Each number is 128 + 24 x the weight over its row's rms, rounded and kept within 0 to 255. Layers, rows and columns count from 0. The size above them is the row's rms in percent of the matrix's.

# layer 11 attention query, 128x128, rms 0.0714, rows 0-53, columns 0-127
size [104  88 101  98 110 103  99  91  94 111 103  92 107 105  97 111 101  95  94  95 101  98 103  98  98 107 103  99 108 105 103  92 103 102  87 100 109 105  92  95  99 100  89  99  84  93  93  90  87 106  87 102  91 104]
[[136 127 144 126 159 163 165 119 156 142 131 163  90 132 119  92 116 168  63 118 135 102 119 146 158  81 134 129 125 138 109 116 101 149 165 143 144 140 147  86 113 153  96  68 122  93 127 104 123 107 105 146  87 112 150 146 115 164 101 135 121 155 181  93 138 107 127 149 119 149  93 160  77 127 121 142 158 147 141 114 133 135  76 142 142 143 119 143 156 162 121 128 197 129 149 124 140 118 105 142 136  87 148 144 154 115 106 153 109 113 106 111 140 117 123 125 152 137  95 125 102 138 150 143 140 150 139 140]
 [168 107 208 136 144 132 116 124 175  90 113 146 108 149 128 136 124 116  97 101 130 111 132 100 141 134 109 129 154  99 153 120 101  83 141 145 134 130 103 139 104 132  64 115 138 138  73 129 124 107 115 157 128 135 166 101 115 129 105 115 144 123 130 141 117 120 148 146 115 104 130 140 115  77 162 101 168 152 129 151 138  94 154 137 157 121 137 134  96 128 125 121 117 134 140 133 125 104 146 162 134 126 147 135 135  98  79  87 137 107 135 110 166 127 133 144 112 128 131 196  92 136  97 151 128 200 113 131]
 [129 127 149  92 153 131 130 109 115 107 171 137 131 168 126 150 160 129  84 100 122 142 164 134 127 130 146 152 130 159 100 115 116 103 174 127 107 173 148 122 114 129 154 159  99 120 139  90 120 110 140 106 107 143  86 142 118 144  83  90 127 133  93 129 117 113 150 148 140 116 118 138  85  98 134 149 125 121 136 183 129 135 124 149 120 128 102 109 162  91 142 143 144  83 153 102 201 130 168  95  78 131 142 106 161 123 104 143 136 152 128 115 151 105  90  84 109 104 129 151 122 154  97 130 117 143 128 165]
 [159 126 169  78 124 103 101 114 130  79 131 148 145  92 159 116 159  79 133 114 139 144 144 123 100 142 117 151 188 136 161 119 157 137 138 154 150 139 139 131 140 132 144 137 132 129  77 112 125 121 117  94 102 135 103 130  71 171 123 110 157 152 143 116 112 109 136 125  90 142 123 102 138 136 114 106 137 176 120 108 170  74 123 103 139  92 176 102  96 143 130 100 117 131 134 102 137 117 111  96 178 143 105 129 141 149 128 141 103 110  97 140 153 139 131 141 153 104 130 193 116 110 117 121 136 137 148 156]
 [141 102 131 131 140 124 148 157 100 116 146 102  92 138 136 113 128 152  96 122 162 139 139 132 100 133 157 132  96 164 132 171  81 133 124 104 135 100 136  89 140 141  90 128 107 148 115 160 144 152 114  71 134 142 148 113 103 159 109 148 170 119 109  74 118 160 149 147 136 135 144 174  77 145 140 137  76 148 121 116  96 176 122 176 106 139  94 150 159 113 115  64 135 142 111 140 139 102 103 149 125 121 153 106 143 129 124 149 138 150 151 109 131 113 119 132 103 130 130 120  65 123 120 152 160 110 116 121]
 [126 105 119 141 134 120 154 113  88 112 122 126  88 152 153 155 128 144 149 160 106 115 163 133  80 136 217 143 139 134  64 159 145 122 161  87 114  96 107 133 158 114 157 150 126 135 153 124 149 124 154 133 150 123 114 105 152  99 138 161 115 165  99 114 122 106 163 137 116 154 155 102 128 133  95 141 167  69 139  71 146 169 131 106 109 125 113 126 128 114 119 128 139 125 124 140 165 148 138 106 140 116 128 163 140  96 146 134 167  93 126 168 132 116 131 125 146 151 119 131 145 109 104 127 101 147  90 137]
 [124 137 131 119 145 164 134 108 119 138  93 158 125 148 103 140 138 105 133  84 119 142 128  89 115 136 114 143  91 144 115 147 134 132 181 109 139 138 153 135 145 108  84 165  60  95 116 151 148 106  87 132 151 135 121 125  89 139 112 146 172 149 134 173 157 158 118 104 160  83 100 138  90 154 156 131 102 145 113 143 129  36 143 152 117 133  86 130 132 106 156 136 110  95 149 106  99 147 148 127 127 106 129 116 112 129 146 119 155 122 107 153 137 109 153  92 126  93 117 139 135 125 118 153 127 148  92 125]
 [150 131 117 124 159 133 126 140 108  99 100 116 148 120 116 121 136 138 142 101 146 102 143 144 124 125 125 121  93 134 141  90 134 112 150 154 172 121 124 119 122 154 106 101 166 134 136 103 105 137 118 137 103 119 149 151  85 134 138 155 159 109 115 130 129 128 143  97  98  80 146 148 144 146 112 115 140  95 152  95 119 164  96  96 138 134 148 125 144 127 112 153 108 131 155 179 122 145 167 124 119 118 159  63 166 117  56 132  98 132 166 111 136 140 131  87 135 154  45  98 135 138  86 117  86 118 138 148]
 [158 122  99 120 134 127  92 130 118 137 129 140 123 169 113 115 146 156  88 135 178 159  88 135  95 125 123 120 125 166 148 118 117 151 104 108 164 154 144  95 130 115 179  72 119 131 152 126 140 107 130 158 133 156 113 129 160 167 150 104  83 130 154 139 162 120 151 122 107 109 170 150 147  97 103 149 108  87 135 114 133 128 111 164 149 104 127 162 120 132 148 143  92  76 153 137 109 128 179 115  87 106 121 108 145  88 108 102 159 146  95 114 113 121 135 115  80 117 136 126 149 119 133 177 120 135 106 134]
 [145 128 143 132 123 103 117 102 127 127 155 132 145 107 116 143 131 171 104 153 126 105 133  86 114 150 164 131 132 168 216  80 123 131 152 142  97 120 125 129 180 110 110 140 105 129 140 125 147  93 122 133 115 118  95 125  81 129 133 128 129 149 159 109 120 118 157  79 133 106 173 135 111 172 123 111  73 124 140 168 136  82 140 159  93 134 111 110 138 122 130 153 113 118 136 112 128 142 150 150 151 141 140 119 134  73 151 149 114 116  89  84  87 112 145 108 144 149 117 121 126 116  88 131 137 158  93 150]
 [107 112 144 126 142  95 144 150 106  73 139 111 161 132 133 122 144 148  35 105 180 123  94 139 126 109 126 123 126 135 105  95  97 160 152  83 121 112 116 126 118 109  97 176 110 148 145 128 120 155 135 137 102 137 134 141 167  69 101  97 125 144 106 100 115 128 166 142 103 146 159 169 113 130 115 125 108 112 143 159 118 113 129 133 102  98 149 137 140 114 146 118 130 112 137 113 163  78 171 104 157 136 128 128 124 151 175 141 148 125  98 139 110 145 117 127 116  93 100 114 123 115 128 174 108 146 129 155]
 [125 110 117 132 121 128 142 126 137 128 100 123 126 131 139 161 110 100 188 113 128 123 113 128 141 112 115 129 105 104 140 144 186 156 134 153 133 150 140 128 104 159 120 139 139 136 129 172 138 162  77 110 103  73  55 179 122 174 130 133 128 130 148 133 151  99 113 117 150 144 150 105 158  90 146 128 148 101 105  94 138 132 134 130 136 109  79 136 160 139 139 152 156  82 132 128 148  86 137 147 137 161 136 112 133  98  92 117 124 123 148 121 170 120 134 142  88 111 175  69 103 150 127 153 111 129 117 146]
 [163 143 142 109 121  83 141 113 138 120 117 154 105 166 153 124 169 180 118  86 149  75 143 115  97 123 169 166 119 149 128 112 129 153 143 140 113 101 147 119 154 140 149 156  99 148 144 163 120  80 149 131 148 124 119  84 158 132  86 148 160 141 129 127 101 147 153 127 106 134 155 168 113 126 145  94 118 128 130 129 126 136 112 185 155 128 121  95 126 127 139 125 101 136 128 109 158 123 124 154  98  82 105 128 137 120 175  95 176  87 129 131  96 127  90 116 101 116 177 130 121 152 114 134 101 148 141 106]
 [ 93 141  84  67 147 157  93 113 124 138 119 151 129 124 134 125 197 163 103 109  93 101 138 124  93 150 108 162 126 144 123 140  78 156 138 161 181 112 158 121 167 129 167 114 137 118 158 137 124 130  93 133 122 117 146 165 175  90 104  60 142 139 151 124 142 128 107 101 165 100 147 137  92 119 121 129 125 129 120 161 117 127 131 156 107 145 155 107 138 114 123 138 107 167 120 118 121 113 143 166 151 139 136 120 106 166 103 117 115 112  98 114 165 140 157 112 126 130 144 141 142 142 134  77 127 135 125 135]
 [131 134 133 127 136 129  93 121 137 104 148 128  91  98 162 139 181  87 137 102 156 112 130  56 122 140  95 160 128 135 147 105 135 136 135 112 149 132 132 167 141 141 106 107  78 152 135  98 160 140 117 124  82 146 150 165 125  98 122 115 134 116 112 138 133 165 100  96 152 108 113 121 108 106 187 122 113 146 138 104 129 106 136 142 131 116 150 135 120  93 124 134  77 117 130 158 122 148 160  72 136 129 163 113  99 106 168 112 146 117 106 141 166 136 100 169 140 142 130 148 157 100 137 161 105 137 132 183]
 [140 134 147 111 123 120 126 110 118 125 153 134 147 156 151 142 181 104 143 148 107 135 140 169 116 120 104 132 147 139 118 111 143  97 101 144 141  96 130 126 119 142 118 106 174  84 146 111  66 131 123 130 153 114 135 148 124 198 159 118 143 110 113 160 140 132 156 127 130 130 117  47 115 118 115 139 139 182  99 124 150  94 145 101 165 155 113 109  81 119 138 124 103  93  98 130 131 147 126  97 120 136 106 117 142 139 169 100  81 163  99 117 145 143 138  86 170 160 130 116 135 162 131 126 135 123  97 111]
 [119 124 159 135 158 127 104 162 149 116 108 162 103 138 166  91 176 102 131 163  94 140 126 123 103 112 123 138  86 127 105  87  89 168 148 120 125 133 111 125 123 115 118 104 147 146 116 110 152 151 169 126 172 155 152 147 146 137 124 110  91 118  87 142 135 128 138 108 138 143 129  87 177 113 143 164 138 130 103 112 129 128 127 206 110 143 138 124 141 149 126 138 140 145 109 120 141  90 106 132 168 119 111  93 167 125 142 105  87  95  95  70 141 170 108 137 119 125 101 118 106 140 161 127  96 135 114 149]
 [128 134  87 120 125 127 138 116 149 150  88 125 117 122 128 103 105  87 146  92 153 161 111 183 130 113 141 129 113 146 115 121 124 151 127 172 141 137 128 113 148  90 135 109 157 121  94 172  91 127 150 158 120 151 126 146 137  61 101 148  91  82 154 124 116  94 123 168 140 130  88 111 140 110 127 134 120 107 150 120  84 134 109 134 159 167 118 136 118 143 114 147 127 159 122 155 157 162 115 133 139  72 141 126  80 153 124 145 122  98 107 117 155 114  91 169 106  83 134 146 130  95 137 176 148 136 128 125]
 [164 140 119 109 134 140 138 118 180  91 114 153 111 143 109 144 111 134 110 141  86 123 140 105 140  96 167 139 131 140 167 148  74 134 122 114 150 162 120 129 152 113 126 101 113 131 179  91 156 135 121 132 152 133 175  82 194 178 109 128 140 149  92 141 126  86 143  65 117 106  96 117 116 143 100 121 142 124 101 175 119 110 160 110 135 115 122 157 105 121 134 115 125 137 119 106 153 110 120 104 137 153 131 112 109 149 139 163 165 138 132 105 162 132 131 154 126 146  76 132 148 118 116 167 114 105 144 108]
 [128 146 148 127 122 124 167  80 110 104  99  96  90 122 134 165 159  92 152 153 126 165 130 134 141 134 150 155 108 130 138 151 138 125 133 139 142 161 124  81 153 130 148 103 109  83 152 142 140 100 137 145  89 108 124  94 103  81 113 149 134 125 137  92 130 129 123 146 124  89 164 168 142 124  98 134 118  88 108 107 144 132 127 150 109 102 143 153 111 105 151 140 166 183 106 123 101 143 124 127 148 139 158 133 136 140 130 100 137 113 112 167 107  97 168 145  82 106 167 136 131 151  69  99 110 155 156  96]
 [148 102 154 119 139 134 137 121 128 102 127 142 162 142  80 114 199 129 129 122 143 153 144  65 124 128 170 141 142  94  98 132 144  87 107 114 131  88 124 150 125 155 138 115 126 108  82 129 120 116 105 164 105 132 142 155 163 157 107 144 112 122 113  90 141 143 140 125  97 176 111 150  92 115 109 122 153 128 146  97 107 126 104 158  80 133 144 131 108  79 145 130 121 179 176 124 101 138 151 123 133 111 105 112 162 122 144 147 163 157 113 128  79 142 130 144 106 135 144  85 120 137  92 116 157 121 148 137]
 [129 123 151 102 102  95 164 126 117 127  72 107 135 125 155 129  90 148 154 125 118 125 136 166 142 164 177 130 127 126 133 125 117 103 145 127 105 186 143 126 173 161 164 116  78 129 132  90 128 124 117  88 184 134 147 108 131 118  91 133 113 110 152 101 140 124 151 140 127 102 131 143 158 120 191 134 152  95 145 146 145 138 125  93 132 119 133 164 159 135 164 128 134  68 116 105 149 118 100 107 145 114 107 128  83 132 126 130 100 125  56 105 156 132 121 124 110  98 104 133 121 112 146 135 115 159 127 124]
 [132 107 130 117 155 101 132 154 154 142 107 137 153 115 151 112  76  99 117  97 153  86 158 162 169 134 112 100 119 138 177 130 109 131 106 122 163 131 117  94 121 157 143  77  88 145  71 126 157 154 122 144 142 126 169 143 151 121 114 121 107 102 118 155 117 114 127 101 117 125 130 132 170 128  98 101 139 129 128 130 155 117 147 101 109 148 132 157 145 145 100 147 170 105 130 166 133 162 106  73 149 125 104 142 118 119  68 112 131 112 143 177 152  95 145 145 144 123  96 124 155  84 127 123 162 136 148 143]
 [105 130 110  95 162 127 129 156 113 109 124 167 139 121 137  93 149 145 154 110 152  74 136 109 122 164 126 125 137 125 120 143 136 139 110 104 139  98 140  96  77 124 125 128 116  97 119 133  83 122 150 129  69 176 112 135 105 132 101 107  98 107 163 182 113 130 133 150 136 134 142 167  67 157 178 133 110 141 160 124 138 106 160 133  86 123 138 124 112 152 121 132  96  86 143 114 146 160 122 164 140 124  86 111 114 136 170 133 116 135 145 113 118 117 128 115 127 116 151 166 101 173 102 109 144 124  92 164]
 [165 145 133 146 129 129  96 161 112 156 124  82 135 150 117 108  87  89 147 148 133 135 123 159 114 126 146 144 144  97 124 161 142 137 132 114 114 120 122 111 125 150 170 136 134 130 114 113 113  99 138 121 164 145  74  84  99 178 142 107 107 135 141 137 125 180 148 107 110 179  99 126 149 134 130 120 167 101 117 158 139 140  88  86 134 153 118 132 114 122 109 124  89  97 122 129 142 105 175 150 125 137 128 162 139 137  91 125 142 138 165 175  91 127 138 129 138 139 110  69 115 126 160 120  63  98 131 116]
 [150 120 118  94 124 113 166 102  69 151 109 146 131 136  80 134 129 141 136 162 127 108 121 142 132  88 153 136 150 123 126 136 170 158 107 117 145 139  90 158 176 140 107 192 138 141 124 158 128 100 125 130 136 122 115 143 105 137 119 120 132 126 132 121  97 151 113  72 103 134 155  93 139 116 139 149 129 152 138 131 123 138 171 129 142  97 137 148 130 101  82 148 141 148 151  68 110  63 158 159 111  84 108 107 159 112 133 139 166 119 135 112 157 120  98 149 133 149  98 107 113 102 130 140 134 141  85  98]
 [119 111 141 102 114  79 155 149 133 139 126  81 113 133 128 107 165  97 115 119 148 129 113 139 122 123 116 115 140 145 162 123 106  93 135 153 127 155 132 113 139 112 155 100 126 114 104 166 147 101 187 137 150 142 168 114 113 108 131 131 139 118 104 134 134  94 137 121 125 153 146 157 212 121 109 136 162 130 169 147 125 151 141  97  87 152 137 132 120 105  80 101 143 158  97 172 103  88 127 146 129 113 148 149 156 122 112 129 159  64  94 118 117 146  96 133 111 164  88 157 171 130 116 127 118 149 129 124]
 [133 145 137 151 132 116 124 127 156 128 142 226 118 135  96 110 114 134  87 102 136 152 150 112 137 157 164 135 128 149 107  93 138 101 152 138 190 120 121 145  95 141 155  97 124 137 112 160 118 139 179  99 115 114 132 125 174 105 105 125 156 100 113  85 107 132 113 112  97  86 123 125 160 121 108 146 147 134 140 141 133 135 127 117 179 155 146  94 166 128 102 142 160 130 113 111 135 130 102  90 189 113 151 132 134 141 134 157 123 115  89 102 177 116 126 124 130 105 143  91 145 110 139 137 119 111 126 114]
 [124 133  95 115 152 106 132 152 142 149 101 134 116  87 112 132 150 112 122 175 118  99 138 130  93 123 156 113 136 145 155 129  94 183  97 102 132 137 132 136 160 138 152 110 129  86 143 174 157 162 163 139 153 157 140  77 149 142 126  91  76 128 100 145  95 113 129 117 108  90 119 125 171 152 158 123 121  95 126 133 107 140 130 122 104  81 158 102 186 118 156 154 118 136 125 104 153  96 112  91 132 184 117 136 128 137  90 159 129 137 122 151 100 131 112  87 128 143 112 159  98 134 141 108 126 134 110 108]
 [138 153  86 121 111 171 144 111 178 122 101  82 122 119 101 161  99 109  95 133 134 132 113 159 145 152 150 107 154 115 131 143 162  80 124 130 146 138 110 129 107 181 119 124 191 149 132 108 139 131 148  96 137 140 120 124 114 175 143 133 133 106 118 117 119 117 103 126 118 131 173 119 125 156  94 125 141 151  95 171 150 107  88 101 138 184  99 129 117 172 125 175 141 113 102 166 113 149 108 159  81 127 117 140  88 154 123 131 115 149 134 122 145 143 135 161 130  84 155 148 122 115 129 119 130 127  97 157]
 [ 89 144 114 137 151 153 152 124 178 114  83 118  94 161 156 104 149 100 129 169 126 143 157 132 108 123 106 138 142 158 123 146 108 155 114 165 164 137 112 115 111 135 132  80 131 131 106 106 145 142 147 107 141  83 154 139 118  87 117 148 177 128 130  99 109 156 149 109 106 171 124 156 139 137 170 133  84 135 161 121 142 126 122 154  65 145 139 111 151 161 119 139  97 131 126 140 142  78  87  88 148 165 121 103  94 130 115 159 126 154 113 155 102 131 130  87 119 126 149 155 145 129 142 117 125 151  98 110]
 [ 98 106 129  76 124 125 138 110 162 156 140 121 148 157  96 130  78 112 109 113 102 121 109 124 139 143 133 125 139 148 107 128 127 105 123 162 134  97  94 105 168 158  86 136  82 151 126 116 196  88  89 138 161 153 136 122 123 102 138 121 123 102 151 112 129  99 126 109 144 148 146  96 127 134 150  88 110 132 180 138 125 150 138 146 158  96 159 123 100 110 113 121 140 151 134 133 125 165 107  62 148 129 108 123 168 170 185 133 114 127 108 114 135 146 136 182 109 138 147 148 134 127 132 141 154 114 150 153]
 [135 118 118 106 120  87 114 109 138 135 129 119 141 130 132  99 159  78 173 126 109 149 108  91 129 109 102 106 155 133 114 130 155 166 152 138 166 112 114 118 119 115 128 153 171 123 150 138 156 140 132 121 166 124 155 133  99 112 179 107 142 130 139 104 143 133 102 151  97 129 152  90  99 139 165 181 148 122 133 109  98 116 139  90 193 105 116 117 116 113 200  84  92 139 129 108 108 145 147 132 135 119 160 110 115 137 156 107 138 185 126 164 108 145 107 110 129 118 111 152 171 154 128 116 135 102 110 150]
 [145 135 110 170 119 104 157 145 140 118 160 147 134 183 109 136 107 145  96 132 105 124 128 146 111 130 131 145  64 132 106 132 102 162 120  80 142 121 110  97 162 145 108 140  92  96 177 109 153 107 160 131  98  99 140 154 147 135 115 139 156 126 137 137 162 117 123 148 135 136 122 157 160 178 156 145  93  87 124 148 101 111 132 138 163 107 144 103 144 122 120 116 140 153 145 140 133  82 137 130 100  89 114 160 110 104 101 135 118 117 158 152 125 124 136  91 111  89 126 120 167 117  94 103 124 198 139 108]
 [158 121 122 153 157 131 166 136 161 147 138 170 158 166 125 133 134 134 134 146 124 132 136 110 144 146  68 146  95 120 173 157 106 146 122 114 108 103 106 110 139 120 104 159 126 152 120 142 137  91 105 105 148 117 179 173 115  91 133 151 135 113  92 123  92 183 131 146  97 152 130 143  92 126 101 143 161 113 136 132 104 103 138  91 118 113 105 100  87 164 129 100 135 118 143 137 142 182 123 133 109 119 120 139 101 107  80 108 103 101  95 121 113 126 111 148  99 149 145 154  62 132 107 141 151 144 141 111]
 [137 138 110 116 108 149 119 158 109 121 146 127 158 152 127 135 148  97 111 128 110 158 114 121 142 112 124  90 135 118  92 147 127 139 202  95  82  89 117 148 152 171 140 110 106 149 144 132 124 137 136 132  96 102 120 126 115 167 133 142 138 127 114 151 128 129 117 140 177 102  79 106 120  59 103 127 113 150 151 134 108 111 157 157 118 102 138 130 108 142  99 105 128 163 116 114 163 171 130 112 125 107 193 104 154 145 114 131 154 145 105 122 164 137 124  88 113 129 103 160 154 103 107 173 100 128 111  83]
 [126 124 189 136 148 103 186 130 122 112 149 126 104 157 140 150 127 168 139 197 115 140 114  77 143 118 128  85 169  94 116 143 103 148 119 117 136 145 132 149 111 142 104 170 167 145 148 105 155  97 120 162 127 157 168 135  93 137 112 133 124 121 109 113 122 141 118  85  93 136 102 163 115 108  90 141 154 118 118 149  97 111  89 117 111 103 145 120 111 128 167 128 109 128 111 145 121 114 144 160  77 133 133 133 108 105 100 118  97  84 156 171 140 134 131 122 128 106 117 116 130 129 146 114 130  97 181 132]
 [123 108  96 173 146 146  95 105 115 127 129 134 142 149 123 111 118 115 113 104  87 119 127 102 129 123 124 144 148 131 173 145  94 118 127 143 110 140 137  99 125 117 114 137 152 144 101 125 178 149  88 131 153 127 143 169 142 106 142 143  81 146 158 145 101 149 164 130 164 157 153 125 151 116 126 113 118 140  97 122 128 147 122  97 134 160 157 127 120 136 138 109  65 100 145  89 134 190 136 158 145 137 142 147 132 136 100 155 135 140 122  65 158 121 139 139  62  91 165  91  87 161 142  96 107 123 136 121]
 [134 128 119 141 140 151  93 148 115 137 155 141  96 120 117  91  98 171 154 159 185  98 125 128 175 116 142 123 105 111 136 138 128 126 117  94 131 154 165 114  94 152  95 152 169  76  98 111 116 153  72 162 129 133 155 104 115 143 142 113 116 126 133 132 134 101 152 134 133 146 120  88 145 150 133 136 128 120 121 154  82 134  98 113 123 115 171 107 109  98 129 143 146 122 104 108 100 144 154 149 124 107 139 153 122 133 146 120 151 136 100  85  81 119 130  95 154 127 210 107 144 116 153 134 140 110  99 162]
 [174 116 157 136 138 119 114 132 112 145 100 125 143 101 111 144  89  79 147 149 108 143  94 130 138 159 128 130 165 134  97 139 143 104 106 134  99 135 121 116 180 121 162 128 124  77 169 135 115 112 112 100 172 117 142 115 181 120  92 170 103 127  90 138 120 152 141 125  95 150 147 223 141 141 129 109  84 160 101 115 106 166 129 151 108 169 117 102 143 135 144 139 156 109 138  96 105 108 125 129 116 139 120 127 123 118 152 134 147 125 108  94 114 101 128 138 124 108 182 133 105 110 125 150 133 137 105 118]
 [124 128 148 116 135 144  92 122 135 162 134 187  92 144 117 103 139 120 116 109 159 113 118 173 128 136 104 137 140 126 117 139 146 113 178 114 172  79 110 177 156 132  94  91 104 107 106 156 139 135  86 104  94 102 112 130 129 105 125 136 102 119 159 127 111 120 147 133 135 122  82 151 105 120 127  66 104 145 148 110 132 117 109 144 135 202 138 173 165 157 120 107 145 132 100 139 146 162 103 109 142 145 158  89 116 132 116  98 124 134 140  94 150 181 124 135 113 106 135 132 159 117 141 135 114 128 122  91]
 [117 109 155 136 127 149 151 156 133 141 144 156 140 112 136 115 172 116 152 186 151 130 169  79 132 123 124 149 146 150 119 126 129  91 164 121 125 140 144 119 174 123 124 117  99 152 128 125 162 124 117 144 103 103  91 134 129  93 121 128  86 101 130 124 154 111 121  86 118 144 137 156 125  85 100 119 108 117  41 153 149 136 125 109 115 111  81 115 145 131 148 132 113 152 113 167 113 169 129 116 162 138 125 102 127 128 128  79 114  82  97 104 111 158 148  88 140 153  96 112 129 128 165 151 154 141  95 123]
 [116 121 105  78 142  92 154 139 143 142 128 119 159 113 151 169 166 114 132 146 126 140  98 126 159 104  95 123  92  99 149 129 133 143 157 154 104  80 123 159 133 113 127 124 121 125 145 101 194 158 184 163 169 116 142 119 148 113 134 172 125 113 132 132 153 124 119 115 116 130  99 131 127  93 162 178 134 131 116 105  99 115 134 151 145 138 108 146 156 100 117 136 150 114 113 133  88 128 133 138 126 121 102 109 129 138  81 106  86 138 152 132 154  92 139 151  90 143 138 204 142 121 139 135 144  99 171 115]
 [ 89 129 162 128 128 105 143 141 137 121 125 139 128 160 163 159  88 104 135 194 130 116 114 155  97 100 119 146 113 138 158 102  80 159 106 103  88 143 119 101 149 146 148 125 117 136 110 134 111 109 123 155 106 156 160  59 102 108 106 128 143 173 151 113 135 120 131 120 126 107 164 132 104 116  92 179 125 121 116 130 155  76 115 115 119 110 143 123 168 112 137 206 148 113 134 129 136 114  70 157 119 140 121 129 158 127 129 123 155 141 108 114 116 106 136 117 118 148 116  95 128 124 178 110 120 117 136 107]
 [173 135  86 143 111  93 135 150 133 121  80 115 126 138  88 120 139 149 112 168  91 152 127 138 164  99 158 130 141 143 124 137 127 132 134 107  76 121 140 123 117 102 170 110 164 148 112  91 126 131 112 152 154 116 149 154 101 169 143 151 113 124 114 114 136 146 115 146 149 172  91 174 119 143 110 101 152 100 113 179 120 146 119 134  96 145 112 106 117 117 167 152 103 136 124 128 150 139 132 136 121 202 118 142 125 158 106 120 185 114  91 151 138 125  91 109 112 104  94  86 100 104 140 125 129 128 109 118]
 [140 116 100 133 131 131  89 148 118 119 162 139 128  82 108 128 113 138 100 170 113 101 130 112 122 140 171 104 130 133 123 134 132 128 152 107 112 144 184 112 112 146  99 111 100 186 130 163  66 127 120 130 155  84 103 145 141 184 115 142 145 132 105 115 110 180 123 129 135 130 131 139 108 111 160 135 130 147 161 184 123 118 128 134 104 109 143 121 151 146  72 126 136 141 170 125 127 131 117 162  92 110  90 121 112 147 146 152 126 187 113 102 130 125 151 169 135  84 126 105 127 140 156 138 125 164 106 158]
 [155 129 112 121 113 130 134 120 153 129 117  80 142 142 146 144 148 130 128 128 120 124  92 161  89 130 114 114 174 129 132 121  75 158 145 125  99 118 103 126 144 102 125  94 156 148 153 135 149 133 126 148 126  96 156 145 150 161 111 154 110 143 122 147 116  94 139 129  98 105 158 159 152  96 155  89 111 112 110 138 189  96 123 161 120 104 152 125 147 100 106 140 171 149 148 142  90  73 103  97  73 163 156 165 103 113 105 156 126 110 120  86 104 111 108 152 106 148 116 117  80 160 149 120 148 127 116 126]
 [150 142 116  61 155 133  99 133 166 108 155 122 113 154 121 116 165 131  74 115 115 100 156 102 120 110  91 134 151 150 135 129 114 105 119 133  90 127 143 137 125  92 112 121 137 128 117 130 125 138 135 117 132 146 156 165 103  87 156 133 131 161 156 130 144 123 123 122 141 136 138 109  83 128 164 159  61  80 111 150 139 101 131 131 114  97 162 141 137  98 143 133 151 105  97  91 149 140 129 107 128 153  95 138 154 131 164 122 135 157 113  64 136 148 109 128 138 114 127 187 150  73 120 167 131 132 123 111]
 [114 113 135 139 126 164 131 150 167 118  97  78  83 154 133 150  93 122 154 150 137 148 150 143 118 134 131 123 112 147 151  93 136 147  95 148 152  96 136 178 105 163 105 107 117 152 102 165 107 127 135 154 125 135 132  88 153 180 113 146 145 140 107  99 124  94 133 157 155 114  79 138 190 139 130 142 177 101 131  98 159  91 115 103  67 109 144 129 101 135 103 118 140 137 113 126 152 151 142 102 114 122 112 171 126 130 110 125  90 166 148 154 110 103 112 109 148 139  94 113 146 136 129  97 131 142 109 131]
 [150 141  95 148 141 120 122 142  89 149  76 106 133  92 178  90  93 151 129 127 126 172  87 127 194 164 135 145 119 132 101 142 110 151  86 123 156 131 150 109 108 149 129 137 141 116 158 113 139 102 123 107 101 163 107 147 100 104 113 125 126 136 115 125 117 113 110 164 138 102 124 119 110 171  89 104 135  92 132 127 115 140 137 105 192 138  96  96 100 128 143 146 107  79 139 126 135 121 113 158 139 123 145 116 127 108 116 130 134 148 169 138 154 152 149 133 187 138 136 157 122  75 123  94 150 111 116 110]
 [128  92 105 116 129  70 168 114 135 138 102 106  91 128 120 134 123 142  99  84 112 105  95 138 189 167 124 106 134  93 128 117 152 111 138 144 106 142 164 158 139 104 122 153 152 148  99 160  95  79  86 115 149 131 143 133 122 144 165 126 106 127 134 194 156 133  80 120 112 145  70 105 128 114 110 126 121  67 106 148 148 151  76 158 138 112 113  96 103 115 128 129 136 134 129 147  98 134 162 138 142 160 141 125 131 112 138 147 104 115 154 135 115 130 130 141 117 132 144 107 167 128 130 110 142 136  89 134]
 [105 135 152 143 137 156 102 132 156 132 149  88 119 144 151 142  98 113 124  91 103  88 121 135 110 111 133 116 138 113 127  92 132 117 178 130 145 142 143 141 130 113 111 164 165 165 110 151 138 109 106  86  63 141 146 113  93 116 172  99 165 113 120 110 139  97 131 121 136 119 155 124 167 129 106 161 118 115 122 117 160 116 126 123 144 127  99 132 121  99 100 108 123 148 136 104  73 176 127 111 115 162  92 150 134 111 134 161 155 142 137  77 191 122 102 149 133 161 135 122 150  85 122 166 163 134 154 146]
 [134 107 163 155 111 114 157 122  87 113 112 130  79 161 162 148  99 166 139 166 145 110 134 134 133  91 123 174 137 140 102 114 175 103 147  81 114 130  98 114 137 104 157 153 124  75 169 114 149  99 110 154 114 135 130 116  92 129 103 125  57 146 117 142 134 134 154 121 119  99 158 127 103 155 113 155  85 144 141 140 114 115 158 135 137 111 115 132 100 132 128 152 121 140 103  96 136 116 128 163 151 164 114 135 155 162  82 134 122 117 125 114  89 117 127  94 120 167 107 135  97 133  95 125 141 143  97  95]
 [108 118 135 125 100  71 123  82  80 118 116 107 175 122 135 134 125  83 130 139  55 164 130 163 159 102 140 139 164 100 158 103 123 145 121 123 112 142 129 106 133 132 165 146 114 148  92 120 153  75 148 133 113 126 148  84 125 156 146 126 136 122 136 142 155 124 137 119 129 119 156  83 146  92 173 121 151 126 133 109 154 163 100 134 126 138 147 135 178 126 127 136 132 184  98 149 118 107 106 152 118 161 101 146 115 122 169 112 145 128 149 138 116 123 160 130 104 142 107 118  90 120 136  74 126 141 129 102]]